Weights of a small GPT-style language model, trained from scratch on English Wikipedia.
Size: width 448, MLP 1792 GELU, vocabulary 8192, 28.2M parameters.
Architecture: learned positions, tied embeddings, capped logits.
Training: a variant of Adam for these matrices, 1065M tokens, 8126 steps.
Each number is 50 + 10 x the weight over its row's rms, rounded and kept within 0 to 99. Layers, rows and columns count from 0. The size before them is the row's rms in percent of the matrix's.

# layer 2 MLP down (transposed), 1792x448, rms 0.0341, rows 1773-1791, columns 0-111
072:36 52 53 40 51 48 62 48 51 35 42 61 52 56 50 53 56 27 53 45 44 35 55 37 42 58 56 51 57 55 47 62 54 38 38 42 56 46 66 39 61 64 57 49 50 50 49 42 54 49 71 46 48 40 50 65 55 49 54 51 47 53 69 41 61 43 43 48 41 40 51 58 58 40 38 59 56 42 63 54 51 43 45 44 53 53 55 69 65 63 50 40 58 42 40 41 49 46 71 46 59 49 35 51 61 32 50 35 15 45 52 40
093:45 55 59 46 40 57 53 33 38 45 50 65 47 41 54 50 55 33 55 62 50 45 47 35 41 43 37 58 64 48 59 51 69 39 41 40 47 46 64 43 60 64 46 64 43 58 40 66 46 64 59 47 59 33 47 54 56 65 61 42 43 66 73 43 57 40 48 45 41 32 44 51 62 34 38 55 49 45 44 52 42 35 60 41 59 58 43 63 62 57 46 47 43 47 38 52 67 63 53 50 49 54 42 45 50 42 60 30 39 40 41 28
107:48 34 61 50 29 39 43 49 43 58 37 57 42 68 49 53 65 47 59 60 46 43 51 47 43 41 37 49 45 53 42 42 38 58 51 36 48 49 43 46 46 52 44 59 51 50 30 35 40 37 46 54 52 47 52 45 43 49 48 56 44 48 36 51 47 43 50 52 39 70 43 59 66 51 45 59 41 73 48 55 52 46 71 55 49 52 54 44 43 51 54 48 52 64 41 55 40 47 50 54 48 42 48 56 38 50 49 42 50 65 42 52
142:52 47 60 51 47 54 44 42 45 55 42 53 45 56 46 41 50 48 44 47 54 54 59 47 49 44 44 37 67 63 22 46 61 39 42 47 62 42 64 56 69 49 47 35 45 68 47 48 63 57 46 53 49 48 51 51 48 47 49 64 51 55 61 55 47 60 50 59 69 57 55 48 30 60 42 43 42 42 49 51 44 38 66 42 34 61 25 66 62 52 32 45 56 37 64 42 51 55 51 62 45 63 38 58 70 55 39 49 58 54 71 52
074:33 58 41 37 41 55 53 48 47 43 47 69 50 47 53 60 61 43 42 37 52 40 36 43 42 53 40 68 45 46 47 58 57 39 44 50 52 58 64 51 62 57 48 56 40 47 54 49 45 46 69 57 47 31 48 50 47 57 63 42 43 65 65 56 54 41 46 65 38 50 50 60 49 43 26 62 49 41 50 65 36 42 60 53 54 52 49 57 64 60 39 37 42 53 44 45 66 60 55 69 50 57 26 46 55 50 53 46 16 42 45 31
092:51 43 82 57 42 68 67 59 59 55 51 43 56 50 46 54 58 52 57 28 29 60 70 38 49 49 42 49 37 42 53 37 54 58 68 58 52 42 54 33 53 60 43 53 51 29 68 55 44 41 51 48 46 58 45 47 31 39 55 46 49 52 36 58 54 43 55 49 49 70 26 46 55 37 48 51 37 41 43 42 39 47 50 61 62 60 59 74 65 25 53 51 52 34 42 56 57 48 41 47 67 56 44 43 47 63 37 43 46 53 50 54
089:43 54 57 34 46 53 53 41 46 34 49 69 42 70 40 61 60 51 62 49 45 39 49 51 52 51 40 52 41 42 52 44 57 31 47 48 45 63 56 26 40 48 43 68 32 60 51 43 56 59 48 45 53 41 43 58 54 51 57 44 52 42 65 58 60 43 45 48 42 48 62 48 61 61 37 53 54 44 46 76 30 42 70 42 49 41 32 65 57 64 60 35 45 45 42 36 48 56 67 66 42 40 56 45 50 43 49 53 38 40 57 33
075:38 50 62 46 26 54 54 44 56 54 35 62 49 53 47 60 57 36 55 41 56 48 52 41 40 58 54 50 49 51 50 50 52 53 37 50 52 47 59 13 45 49 55 54 51 71 44 45 44 56 56 45 58 52 55 44 35 49 54 50 41 50 69 63 54 47 51 59 40 53 59 68 50 52 40 62 54 51 45 58 33 39 63 51 66 48 64 64 52 55 39 37 45 51 35 42 49 35 66 43 38 50 32 58 58 44 49 38 37 44 45 45
069:59 52 54 43 45 54 44 53 48 55 43 58 58 58 62 45 53 42 39 35 41 43 39 38 59 71 41 33 45 29 39 58 55 46 58 47 58 42 36 32 60 56 59 41 48 54 46 43 37 48 58 31 55 43 50 46 56 70 56 35 35 58 61 41 54 41 32 55 55 35 60 58 66 52 42 48 61 51 62 66 47 62 47 55 57 53 63 58 65 53 56 38 47 54 44 46 44 54 45 34 62 47 46 49 56 29 57 36 36 29 44 51
104:49 48 45 38 49 48 47 50 48 53 40 52 36 56 51 61 63 50 65 56 59 39 59 55 51 63 43 54 70 59 59 45 45 31 48 35 42 43 55 30 60 50 57 54 36 65 44 42 73 47 61 64 60 49 48 58 55 46 59 52 42 39 36 44 35 41 46 57 55 35 37 58 66 42 48 50 25 52 45 63 40 50 51 39 52 29 54 76 40 56 42 46 43 57 42 58 41 74 55 51 66 44 47 51 41 50 54 25 53 62 67 68
069:40 53 52 42 39 54 68 48 46 45 33 56 50 50 55 53 56 36 62 49 46 41 41 37 47 53 57 59 39 42 56 53 57 47 38 46 42 53 67 50 54 59 54 56 49 50 49 60 52 58 65 47 54 44 57 59 53 55 61 46 44 60 59 41 67 50 53 48 43 37 48 56 53 43 40 65 57 50 52 63 40 53 56 45 58 46 57 63 55 62 41 37 58 46 42 41 61 53 62 43 55 52 37 47 48 36 58 40 05 35 44 36
124:53 48 45 52 48 44 55 53 53 54 51 73 60 59 52 61 36 46 47 66 64 41 54 50 47 53 36 58 55 46 36 51 59 51 58 52 62 61 53 38 63 41 54 50 64 59 51 60 50 42 63 45 42 56 60 49 40 61 53 65 47 33 68 63 56 56 65 31 65 43 52 52 46 55 39 56 46 46 49 80 55 54 60 46 56 40 46 51 49 58 61 49 48 53 51 53 61 42 59 59 52 62 48 49 51 45 43 49 29 43 62 53
067:57 71 43 50 44 59 41 53 50 30 44 61 61 59 55 35 49 40 53 52 50 45 41 21 41 53 54 51 54 40 63 31 50 55 65 47 39 51 68 62 42 40 52 51 46 57 42 46 49 42 52 45 34 63 50 48 54 41 46 53 30 44 54 64 44 58 56 55 62 51 59 57 61 54 55 52 48 61 46 57 35 50 61 23 55 58 62 60 35 31 44 52 59 48 42 59 53 49 32 58 44 53 49 49 57 41 44 72 30 53 53 49
111:67 54 56 55 59 53 46 44 70 35 55 51 57 56 42 39 57 59 45 41 44 58 45 52 48 57 37 55 50 38 43 52 50 58 62 41 50 38 67 49 34 45 47 54 67 54 45 46 55 82 49 54 47 47 40 41 69 31 58 59 58 47 64 55 73 62 46 51 58 43 43 79 38 56 49 49 53 47 53 45 63 52 58 43 51 44 56 50 51 51 52 47 57 57 40 44 49 55 60 50 52 50 54 37 58 59 29 48 48 39 72 30
073:41 49 51 40 64 49 41 40 71 56 49 62 43 54 56 55 50 44 55 43 48 61 47 48 44 51 50 41 47 47 46 42 50 48 74 46 48 54 34 38 52 43 43 46 45 71 61 44 36 59 61 47 62 60 54 37 65 53 53 42 40 44 49 46 62 52 54 45 49 32 44 46 54 39 26 38 59 62 37 59 37 59 49 56 46 42 45 36 37 37 65 45 57 45 60 50 48 60 39 46 43 50 57 51 59 48 41 61 42 57 41 51
109:40 64 35 42 42 55 47 54 48 56 33 58 49 54 53 44 49 36 50 50 46 29 39 63 41 49 57 56 48 50 63 68 56 39 39 38 53 64 48 44 68 65 57 47 52 52 52 57 60 61 55 48 54 37 58 65 36 71 54 53 51 54 66 58 42 42 40 68 59 47 54 56 56 34 42 60 55 45 56 71 48 55 52 53 64 51 50 57 54 41 58 36 44 53 44 38 48 52 44 42 47 60 46 59 36 37 63 29 20 58 56 40
096:47 48 66 42 44 56 57 52 38 43 35 54 29 49 40 66 54 41 47 32 37 39 45 55 48 62 70 45 55 38 48 55 50 36 47 65 42 56 55 37 59 33 59 39 41 46 44 51 40 50 57 56 34 46 50 50 54 55 40 52 36 55 63 54 51 59 53 57 50 50 43 53 72 56 38 59 48 40 54 50 46 43 70 48 50 63 47 60 44 46 64 43 48 35 44 48 56 45 67 41 55 57 52 64 41 39 67 35 23 55 39 36
109:70 51 53 53 65 48 49 38 47 56 51 53 57 63 46 67 60 48 75 58 50 29 60 52 61 33 40 41 50 44 43 50 51 58 46 39 38 59 44 34 45 58 35 54 44 65 49 51 47 47 56 41 41 45 59 36 38 51 49 43 32 48 44 41 34 56 58 51 39 48 43 57 65 57 45 49 46 50 51 47 46 46 56 29 40 44 57 44 45 54 42 63 55 34 37 47 61 60 53 59 66 62 20 53 33 46 47 45 60 56 54 61
077:63 46 42 43 48 54 43 50 60 59 49 68 58 48 54 39 44 42 66 50 58 47 50 61 56 51 47 48 58 53 58 61 48 49 60 39 54 45 68 51 56 42 41 54 61 43 63 36 55 56 54 59 30 32 49 49 48 51 49 59 46 57 46 47 37 37 37 48 49 43 49 30 44 44 45 42 41 58 46 54 64 72 42 66 58 61 55 49 52 54 37 25 52 65 61 51 46 43 45 50 54 35 57 47 42 59 43 31 42 48 61 51
# layer 2 MLP up, 1792x448, rms 0.0458, rows 1774-1791, columns 0-111
084:56 47 60 40 29 55 52 42 42 38 58 49 44 54 49 48 58 26 59 57 56 41 55 36 38 42 36 64 53 32 49 52 66 34 51 40 60 53 55 42 56 55 46 66 51 61 41 65 40 81 58 39 62 39 54 50 48 64 53 55 56 56 58 50 51 41 48 51 33 41 55 52 54 32 29 54 68 22 56 61 51 46 52 40 40 61 61 56 52 47 44 47 36 44 43 58 67 59 60 49 48 42 29 43 40 45 66 41 46 41 52 37
092:60 45 45 59 42 46 61 48 44 52 49 53 65 52 47 50 60 44 42 60 56 56 56 48 25 32 37 50 68 48 50 63 50 44 39 47 38 48 66 26 59 61 48 51 57 45 49 45 61 65 55 55 59 49 52 62 46 49 54 54 55 33 63 38 56 55 43 68 42 38 48 62 44 50 36 54 58 55 41 63 52 41 54 56 73 37 30 53 46 40 56 56 45 56 40 45 59 64 68 74 49 54 40 70 47 58 54 47 12 47 46 49
126:44 61 39 52 48 53 54 36 55 49 41 63 45 51 51 40 32 46 50 74 45 57 39 26 52 43 39 52 56 65 57 71 52 47 34 64 56 58 50 46 58 44 49 40 48 56 38 49 46 51 52 43 44 48 46 45 40 67 53 43 56 61 52 48 49 68 50 43 65 23 71 39 50 47 42 44 71 35 48 69 66 33 73 67 55 55 38 53 40 38 53 42 42 43 48 58 60 59 82 30 46 51 55 67 48 46 41 34 44 44 50 56
084:40 57 50 53 45 48 64 54 43 39 55 68 51 47 45 50 49 35 51 51 32 41 47 52 41 47 43 54 57 52 40 52 54 54 47 43 56 58 54 42 51 62 44 62 48 34 47 57 42 52 60 51 53 44 58 49 32 60 54 50 41 62 76 48 47 44 60 50 38 32 55 60 62 50 29 50 55 57 34 66 47 44 65 57 50 44 40 58 52 57 39 37 51 55 48 39 62 44 51 67 48 53 21 56 45 39 66 43 27 30 45 46
096:71 54 29 58 50 27 53 52 58 65 69 65 59 38 54 31 42 50 53 60 72 39 31 62 51 33 53 53 63 46 64 50 56 47 43 43 54 42 47 67 45 45 33 42 52 46 35 49 59 49 55 50 50 46 59 50 56 58 70 41 62 67 57 42 63 59 44 42 53 49 56 60 30 48 34 58 66 52 50 50 63 50 51 67 57 52 37 45 35 68 68 50 50 65 47 43 52 66 45 57 54 48 48 46 52 40 45 55 48 47 45 53
092:53 65 43 41 45 55 49 51 56 64 42 65 45 69 44 48 57 59 49 55 44 53 45 43 53 28 36 52 48 56 39 67 40 53 49 36 56 39 58 41 51 59 47 55 41 35 41 48 40 67 58 46 50 41 51 58 53 56 64 42 45 42 59 55 58 61 53 54 50 25 68 56 49 50 36 60 51 56 51 63 52 46 57 47 35 39 47 38 38 60 38 37 34 41 56 36 54 54 57 56 57 58 31 56 52 56 59 52 37 50 49 46
095:44 55 49 48 42 43 52 61 46 48 34 61 39 48 54 43 55 48 38 58 56 46 60 48 28 52 49 58 48 41 56 50 56 41 35 44 55 41 54 44 56 56 56 50 53 58 47 48 62 55 52 53 58 28 47 53 47 53 66 55 40 58 76 38 53 47 57 52 40 37 52 48 54 41 44 58 47 40 43 55 51 36 53 55 57 51 42 71 60 42 36 35 50 52 56 45 56 52 46 50 59 51 41 50 47 36 62 44 23 49 61 25
099:49 58 57 48 48 50 57 43 61 54 52 65 52 52 48 38 48 44 60 66 51 43 56 31 46 53 53 52 54 55 60 62 64 33 40 34 56 52 53 45 50 51 56 43 54 59 39 53 49 56 58 49 52 29 60 53 39 50 50 53 46 64 64 41 40 52 56 59 43 27 59 73 50 38 30 56 62 52 40 51 41 56 64 49 49 60 45 61 48 51 46 55 55 49 47 51 54 62 56 64 53 52 39 69 48 34 67 37 29 33 39 35
095:52 61 55 48 47 62 54 42 65 51 42 71 47 34 52 57 68 43 38 42 51 53 46 27 37 27 28 46 64 33 46 49 71 27 58 42 44 66 40 32 54 55 51 50 52 48 44 60 44 54 67 54 62 42 50 52 62 46 55 36 51 50 66 41 65 57 60 39 35 13 58 57 46 40 45 58 64 55 53 61 49 47 72 33 61 39 43 60 38 49 56 23 62 45 47 40 47 32 35 54 64 57 24 62 45 54 54 46 26 38 55 49
070:42 56 45 57 43 50 59 48 32 40 59 61 54 40 54 37 46 41 66 54 46 42 45 36 35 45 57 51 53 41 50 67 61 41 33 47 41 53 67 44 56 53 54 64 58 41 40 51 57 54 60 49 56 39 54 56 49 49 50 46 41 63 68 44 48 46 50 46 48 32 63 60 54 52 34 58 67 52 46 55 40 46 51 61 55 53 53 69 54 54 45 30 55 37 39 34 58 49 57 48 50 48 29 51 48 23 61 44 32 42 43 39
100:55 51 49 54 46 50 53 45 53 48 33 58 70 47 53 51 62 45 53 52 30 35 48 41 37 53 33 47 60 49 43 61 45 53 42 55 58 47 54 41 60 44 53 63 56 43 44 49 30 48 55 40 45 32 44 60 48 62 56 49 40 43 60 55 49 48 55 42 36 41 53 49 55 34 31 47 45 50 44 57 36 34 61 53 49 50 26 62 42 47 53 40 50 53 48 54 58 41 71 54 57 63 35 66 58 46 63 47 39 58 55 52
107:41 61 68 56 35 57 56 53 61 51 53 43 43 56 56 50 62 54 71 56 59 61 41 49 48 40 58 40 56 49 63 53 53 58 43 42 41 47 52 53 69 44 43 32 46 56 50 63 57 42 51 50 54 40 44 56 45 28 40 64 41 53 59 41 66 38 40 43 50 45 59 57 48 64 39 50 49 47 56 60 39 40 51 60 30 50 44 46 43 60 54 43 64 25 40 42 52 53 62 47 51 50 24 53 41 45 64 37 37 40 38 54
125:56 43 64 50 41 50 48 43 64 66 61 47 45 37 56 56 59 35 39 61 49 36 30 56 46 38 47 64 59 32 49 50 68 41 54 64 36 60 67 70 51 28 51 46 51 44 52 49 59 39 59 46 48 16 35 55 66 76 36 38 43 61 43 35 55 59 47 55 61 45 62 55 28 50 59 51 76 59 70 65 47 42 59 41 41 51 41 61 51 41 40 37 61 47 42 46 46 64 66 52 53 56 38 56 52 53 48 39 41 45 66 52
075:35 40 47 59 50 56 67 84 51 46 41 51 47 45 51 66 60 47 52 49 60 41 43 44 49 46 53 47 58 54 39 44 41 31 28 53 53 51 42 65 35 47 61 53 47 35 43 73 49 43 53 39 59 55 42 53 47 40 57 57 52 46 47 48 54 49 52 38 55 48 52 44 58 53 60 48 49 41 73 60 35 41 58 76 52 50 53 55 57 64 36 53 49 54 18 40 49 48 49 33 61 51 50 45 48 47 49 35 40 48 56 45
089:34 53 50 42 49 52 48 54 60 47 45 59 52 48 45 51 46 50 57 38 49 40 37 38 52 49 51 64 74 41 65 63 45 49 47 59 43 58 64 52 82 57 44 52 48 53 27 62 55 49 55 33 49 24 62 52 51 64 43 55 35 63 65 62 45 41 49 30 61 44 70 50 54 38 40 52 45 57 52 62 54 44 58 67 36 52 50 75 47 62 52 36 37 37 37 47 62 53 60 33 53 57 47 61 50 24 57 46 31 49 57 30
093:50 53 52 48 43 59 61 52 45 49 33 68 49 53 43 57 59 52 47 52 48 37 45 36 46 61 49 50 60 48 45 53 54 42 45 51 33 60 51 44 59 41 47 47 53 58 35 62 39 57 62 57 37 40 54 53 43 43 58 44 35 63 67 22 46 53 54 50 32 39 62 66 54 47 33 66 50 40 45 65 39 40 57 67 43 55 55 66 53 51 43 47 52 31 45 42 59 39 55 48 40 44 39 62 44 47 65 27 23 29 57 51
126:55 51 58 50 36 39 52 51 80 48 62 68 55 49 56 43 41 48 61 48 52 45 40 65 49 43 48 42 53 47 56 57 63 50 53 50 51 42 51 53 57 72 35 42 59 32 37 53 45 58 57 57 47 31 45 49 34 66 43 51 33 44 62 41 53 58 56 49 45 42 52 57 43 55 49 47 60 38 57 42 53 49 70 43 48 53 52 62 62 39 58 57 73 27 45 52 53 31 66 47 67 69 44 64 47 62 59 60 28 42 31 37
077:43 45 46 58 59 41 59 49 56 40 49 60 50 31 53 44 45 30 56 67 58 44 50 53 50 56 64 45 59 69 52 67 40 50 53 54 56 57 52 38 63 39 46 48 33 41 42 56 59 55 69 49 40 40 53 53 49 40 35 50 60 51 50 33 68 53 46 36 41 56 58 59 53 47 42 47 46 50 56 52 47 41 34 55 51 60 45 55 60 44 54 25 58 50 27 30 58 45 47 58 62 37 49 44 61 29 51 54 44 33 37 19